Weights of a small GPT-style language model, trained from scratch on English Wikipedia.
Architecture: LayerNorm before each block, learned positions, tied embeddings.
Each number is 500 + 25 x the weight over the matrix's rms, rounded and kept within 0 to 999. Layers, rows and columns count from 0. Numbers have three digits each.

# up: layer 6 MLP up, 4096x768, rms 0.0696, rows 3160-3176, columns 0-127
# down: layer 6 MLP down (transposed), 4096x768, rms 0.0659, rows 3160-3175, columns 0-127
# gate: layer 6 MLP gate, 4096x768, rms 0.0701, rows 3161-3176, columns 0-127
up3160:482528515554489513511471507492475501534459508534500478480522487532470549499498500506519525470454517503508470500538489518534512496501486520516483491477517478500466503514500490496513482513516475481506437483504490517485460517479503469547494482479480489490481467496506502526506499480514504485555547504502531499494536559498474512500476485485531506486480505511498467507528496504492484487497
down3160:494486508482476506544548504507499470495484503496535457477497521495512508509546496514517443504511483468569493541476510459498509481547513528512507504481508459542479504510491495477464514474500492511510550540530503461487500475495503505487477484549508450485473493513477506532501542535546510519513481469503500542513516517532484494481508475527486448503473540523537496536494487479500517480472
gate3161:510501494538541496494504520548494502473587537467510470469543525524549514457487536468485482478491488452500539484513542454491481519470506523513553540460454532481451497553451495499486490479550511527491509547485549533517519489510507441513518459482568449503508485481502493513504468490465468530500518476480523499521504521478507447532493522532521505470524523510481472566524510494510502499524
up3161:479464542450492507475481519463518494508412543461509533535491437515458515500468571536522504521526541547492482504515504502523526476540458461454454437568470488471553532533527489496509512520463506485493496484470525506488534477531505527484493560437512520470499492471537480576485532460571488480482479527462484489489529472475500514475509482483474489533482492507546510478442434553450524573514
down3161:506474513482531500501490466466511482522435521508466526479485519460489530525483511527469489513493480512530476499475494497520503455521521479466446518497501475490503422470538518503532484545514507493556537517523498517516442488520532522486520554504483512542466532524496463469476518520513493501496481505502510515460499504470527477509489488511539513547501465510513482467492477534482514469526
gate3162:554496528448518490506493507478521525509439501502477509495493503500504495536487521505535501486482470531539487483503483523487510463496470473537460503481506529494512491467506515503509461476527491477492519497453511512522508481465503490513538503519505485536488518485504502505501537532515518479469526490520540503491488494494520509506481480527497533495511514542491504486503518492490530491518
up3162:478503455511504535456530484498489486536486472516518512485474525531458532482483469528496489489489516490478532509473547514504528501467550534508459494499507471518518427512502480509495486494494465515515485509534459499449515546534506519506526510517509505457500503491501480486477520490543501488507537473521511497534512490505479486535502484481514489469531479471509548495505487456475496520447
down3162:519508543503472474506512479490534516517509512496477507523499490544489479514528494472500509489529528534496503515517499532493464515517447489495488504504558499504536519518491513490519475484501510503461512496517496476507507497483524518498493508505501523489457480478502480470509497496503536469443509515503504483546463495463515542471516552495516511484509516515513485510525493484495461499441
gate3163:506509479486544531526467508477467454492502510493498509467509503499491514518511511499490479524517445444457455499520552485524492481493491505557489531515485456481539492475480444474501534488477512505527530483489480500498512463507542478514494429503540508537510468579513494461490527490525496518516481485491513514510481480495520516558528499474511516538502510537499486510495495522463461493509
up3163:483492532440521521509492493529520545507539507472504535488523503555470498534541501508471521488471493502526487501500514527517527531455528506530502516482470448492509497489490478511519492517500538460500443465535503536529513470494509501475464510530550484523508519494496486454497503535481463463512462486521537493499481490483514479512512542548497536453504486490519485479514461529493494475543
down3163:480509479519500478491531523500473518506506557455508474502476537482501506519531482473449481513497517581468514524458497482481525499486458502534506475526505494528512544529483517542492519486449466511513498472552528536507562449509524490485495497533494506524519538509523491435485502484485514468467515491493517474476527519516481511461492477498527546465499494491465516487516501500514499501534
gate3164:460500490500491499506488471550471523527494529505504485485496514529498471537528488473452453509502475494535498477494463489480470484529500466519478502419477500530485481501476532482506534517518458503476466530493493505494462521481525500525485504453498467540506494490534470486504514484490496479482485498535525481493512512556473471479503496498486516537513524518478488506497529463530494472477
up3164:492462567527512500487512506485468461487443473530549522461495475517497504471529545518528497529499497517497501524500514514486520554459537466506506516480519484483458495514528478556484463500503508519507510481548547511489516489513495508490475493486494527494540493516486530509500492483485494504530487505494464510519443492505486533460502514526573511487453479488543526469487477514476527543466
down3164:486491534494530514493533459487483479508507481487500527461489522499508504475545499481491458476493484488465503524486499482488490502507499492543517513453557509482444529512463482488469444503548527502503492505551531525494483542484458493522463515495511537501508522489473503468464452526513489430532488506523520527514550550493486477473462499505505520468506468501467453527518488505490454550496
gate3165:462498484527516502488506482529489521496506516533457527475516536453470492543500497513508521513497490511503481505528498520517459474500508505491563486507449510470489473489491481562476472478542559524536508485502507507536488513508533488508474493475500468491529476482488483501519488457509513475497484536509554510476542518484505476489512474499490525497512474513465519528502506483504489498471
up3165:515511466507456469492445526552481511486482479491451505504512529474502465526502506508522504546478506524530488514516505506518506485503491524502460474495473497470466498466487526523513488508460451525489520527458518486486502503504482509455537502463468506530480524477487511462558533515495509506492479513512486452494533521470512531485482515516521490528499520505502485478513454483481508499479
down3165:497495514501503517563484521504487501454502507490500522522490522513534527481505512528521480527500468447466470525485472503528515481510475471522452542540510440460487503481527479524491520509523500474497511525503545539493499482524461536496505509522498503495535481512513483501512525500522499513527504506518505486521520542507543454477520513475504524472514500511494514472484458526508558513487
gate3166:522528525509460494483553494516518482489511503532552469489507477468495475521489509505440499540506463483482513510479507506489486537496481478506533557493481559542526491488499499493520480485537485479525483523460517463485537507505512526483484495528525501468488499486475484525494535485493548486495480448486492424489503526480501512493524519553517468492510511481517520481477469468482520501454
up3166:480512528473463531507511479503536501519494505447462468473513516521468471502518510495454517504509516486504473511508488489480478534484476500536505458492494517491540504518493509508542506512492478536510490478528497480522506516485475495479474454510489517492492504438477467508505486469546487528491514448487489515483479469529524487488518524491538498519502532506450479519494469496511491485515
down3166:498544486474510476560474510534534521506489504504508486492526502462487463529494513452477487462492469527511492495525487480486467507444524486481535501521486510515514537484513459465504497501531504478492501538486519503537497521528483474460493498544490483530483512484474498484510460502523488507521542471530532530498528485519491473530519520476530518523558520506506480452481513462529517524485
gate3167:499490514493475526467511509489560472502465502490496500472481484533495478546480515523494521478508526505519473551475497485495505516513516501520523490489488506476498497480473497523488525506531496501501510505537493471498477499542494494489508496499544492484514499532487516476474505463489503488505474470502501504493520487510496483483468500502530485494509512503478545484514495501485494479486
up3167:496528493515478478511481498493511486495492482449527469476444521475454493514517474489511507479482515471510468483520530506547499482497505495514501490513528512473495459524488510505502543523471494527506523501489527521516466524528527503479491506523509509476485515531497477514504477546510542493494463457496522511490460488469497480479491474480460510485502498529492462479499481545506493529524
down3167:509497466499507509481511472514527498479542477509539488557512538511456485509470500485536519532492517496533482459526518475514516517495508485499527570513472491524567472491503486519550528555515469512455518521483489481484502513531480526520515524479520486462504502498534509473504481474511527505517455484531522500494520468488518471517493545496521506525531492526534510508525489491494480503537
gate3168:468461531521503475510480545541504507465498514507508499456504482483530497438455527483477523511552473483476512474526506520527538525463517500441478489459504517508474506502532495508527486499520532505508487509505508513510513473550480524554506492485457451500460523529527545489524525506473515534525494510499504516485497546440544440497540479490520502508492520497524519536483496527482490494530
up3168:483486539500520517505494570524469504457467492458508486464538467477518510441485501514494513492504425485501473503511446475494494465549477494487533488528462521486515461473510485492577498476489528536532497539529497487488490516504469466485502530566471530533456513499535526488540520463473490550487537506488504493519520524494480451499522534465525470482522549498505502530503508500459477463531
down3168:522481488495509524502515479515494530473499482480521463502515522501510513531522512493487503503466484546520529558496476494504508535509505473512471461509492461475480483461490501487553497491469504505496469529535490474503496509533482469481442527505489474534488483490522486470507531505457486532544507524479512444522525463508513454485503504534518526549474539500500500517491504505446526509472
gate3169:485498498455472497518530507490524525508500507527494494516476482497508536510515519472492503511450465541488529477542512498516525491485498514485482455493481504501545470503509435520498560544509504506504468509504494525534502465507452504496501549521474499485478513496506548470500519525508455530490483509504521529499485468500500463529511503503493489503547482489523481547503502488512517476483
up3169:479473521470473457526475518539491511497479506530492504522520491508495549487500495522531531479482532542508490478503527513540534443492541492516490525464535511513519482519489456511497484473473523524501470475483507500526500507503500507488489502489493483488471463500465519497500496519491487497482526539506530485492541485511538488510488517477472484507501531492501525521504482462493515503489
down3169:466527496530414509493498485581541531533458455545530472522518492485491521488492527509477507543517478479520514498510520477488500523490508519486504481476464523489523445512478489517446525527450509556516510500495544474495528482494478459518511482530515472479547510498498546465487486497449485507505493548515488491481494495493487475549485483507477481476484502496510526529509498497494491469491
gate3170:512474484515506464486477479546480485485506499525472492497504535505525470503491552476490505498467521490506503529502477500525451523519524483502533507563476434501514467517517503500490509523510501514500477468533530513482529441472513512530491498515537535509468511507513488533502458522482479508453533530491505539496461484521516486529519469483472506506544498492499489536509539430479480522554
up3170:517500533516490509487506479505496542554473473468587500511510502464509519501522540523537489473477474495534511522532502500520480508522525500485467494532508494537495453477512521499475486478483527462461519507469499521532489512505523531514489476496484503485509484527495503477449489482516488496496512480486554517508508482504512491475541484489490511515472475478498497467490568513544471436529
down3170:554505520511506469501494520494504526515530528485450461525539514498520490526500515537459471484524457507453535469442531525464526501504524518494517504480511491466524481504502464512525550536531480515502505486524501489526541523442525477533523475522519512504510481478469493475515478482480488481527503531512532482487468484531463481513481503483499504490526493511514478491505501497487508540473
gate3171:481514493516519478488520474465488490475429530500500549537483495514540515508469504481515489500485478528523512548521524507485482493547477516478469510500496495468482541439494538444521481450510484517532475517512493511539512463489486530473454482443522476461496497526470486473457510448555488453533500446533534532519543502501480503528486456525481506482489491475518495495539545479503507506453
up3171:495511501497514497504515495481503560542475510555508511522483519497550518513495488504515520514534500562507504494491513518465539532499471502496499493473498458496525481527451490464508502464513477480504483559486499512521488461538521503503504500497519498504494467506530556540515477489525451481544567503512517528469484519488489516472482503490511539480514472536467490465449501480521530463496
down3171:519522497505512510494477531455525498496519490504490499499489491475484538492453489481500522493509517490488513513489519508476499498481528493467517456514561501501567473510488481505502515486517490519493516534521489473506509507485488589511534469541451461476532536489469512454520500522524457495491524562527480501480529495469529555482536530492508460424523494474490474511476501477522507509482
gate3172:534517540454483493511477487529495502515474518516503491499515476525478465492513517484494500500481501467522478491518474481504518475520530533497504503499525489544511538533495525499493514480512497492521499443471501516505511517505493494504458523506521488487513487499460489482481443467499497498477513507524522526475536521512499479497525492506529482483466506456470461559508518506521525526507
up3172:496484493479500472492509495485512458471523519494473493533530455526505493433458525487502515490498511523472467444511510477495514477558490539505523502495514520527545494499476548533485510495511477449488509472514507499508519491497507489506514510490477478471512512484478502495471495462543541504469475465484484477510531518500497463457543501492517537484484493482450473508498507508495529517502
down3172:507470454483495522479538522525490519468477505491501511520509511527508538485479504458469515477464490512464492512481487477495478452470501510482512512536494489511508522468486525523535504503506557527516461476494492492520491516499436474492522524481522516489477527513487469509472457509491504494504487536509530565510482482448504497531542527527504469537507488476460517499446490520534510459476
gate3173:463473512468496543480528511546527499469486511478515480482495471499542525497506489523529536520558457450474498532515466469505501473470500527504522477475495541503438458495523472464536500565553524505482504484517509474527483492528524528497496516470479516524527501507506539464522572499504465498505500469537477500460483535501399513500502491524480516534490491496518457506559448527465481521525
up3173:497513440506501540508514505521497508467497478438507502512508510538477473501552514455506526485542510483506474516526498493513485479480493503551472508507522510525504486495526493473497540574493472514463506498482548478492509524511498505524476482494490483506500508509528509486531491490518484501498513457560514500476479487536440488498487537509458522525477491547503446502530460513482476537532
down3173:504512505521519499483492484504475483513501505489497490477475544524453529497499480484492523497484523515518482481494516542492481513562476532526469494511488510493517476510537496513417505546457487506509530519477535472518507488545496533532502547501474497540556529493474421475526504481549462512482500435477450514437513509527559494498504469548476501519480520500534473498487518514485511493467
gate3174:536506476501512479460488494526475468487509489513462514485472496501489518519466460478556510481504492498522503511480484451512476501489483500472473501520453516486490486488516521519510501527496489555510508505490501501480494506500480526505535513499512484512478476521531472513525498550463507482481522505479504488531533471503497497499501463483461485489501489529531514503498481471504465490489
up3174:488529518475499504508504514490504511469451515467479501478472471484501519482507493479494506463518481477487467454495498507519476493474497503537472487503508495507518491502506469542497488524516519508511486474478503508511499483515496533481528486522469504480525499506499508480485503516484493511528476535520527508495496475493507528512542494562519475493481485492447472512517509508526475483504
down3174:501530520485561451481501473473527503519506511524495485498475460483499506474486495457494479520491519503537492468504564504496526484484476524469495507490503511485504467519530521481506485471530448467496498543472459513533498499498487526492520472460472473508491499503463505445488535505440482504542462500493465502494534489504466510561489488495514507467499503476525480512518498539521528524512
gate3175:473486454518514547468535520524526496482482513516503511486504502487504517522503507488492511534491495450526484537524536456469497507463541480484490478530498494503490520460541499505484510485524497519500512489521498487496511517526517510523472483514465499489514511515512494573524522516509535507530513526538527501498540513475480515470517519520494547484519509477510503522533460526462481465489
up3175:515462514498496517496493528509488518509490491494492525488516487554503455490479512525493496466487487500494471506534516512504512502528530449492474509543476507494521494515496485509507508522522500522510487554466523488454519498514496408509459527514465505491478473504511496515517481491514488474511504476465534498500549543531481480508525538506503479475494496477457486495508518488520527464479
down3175:535490519528468540476510491482555517484481540545512498466481508485504500504534521475482484501477495494515520491505517519487547549544536511476484528477455454456548566454497495497495542515471549482522548521446487489508515503518511528518483462501497500509523506498482528511506497514501517504519462489511489508460494507463475495463572509520493472466488525487474509519534512512511469475510
gate3176:491494506492513495458534466519479494494502463486518490504518545487477476487537474516471517472479548484536441481517489458471502516485483489514479475478488515520477506477515524507484531509498508523522478508503482542525486488492494493524527531506471506500500487526524465510504521528477478469486522483503461488491490511495508471521507524493515480494502551474529536497490515509565505503500
up3176:468459511504478511508531475505484485561472436472480495514482516539501484493554493541482471441545534508528496481490501476506486484526492482494474456508454523494473500484520518479506464498492474493499495519508518525534480542527481476499503516458479532497467489483538483478484468527513521499512464504528510487523482510516522472533538532475481480472468533526515519503476500510502438473518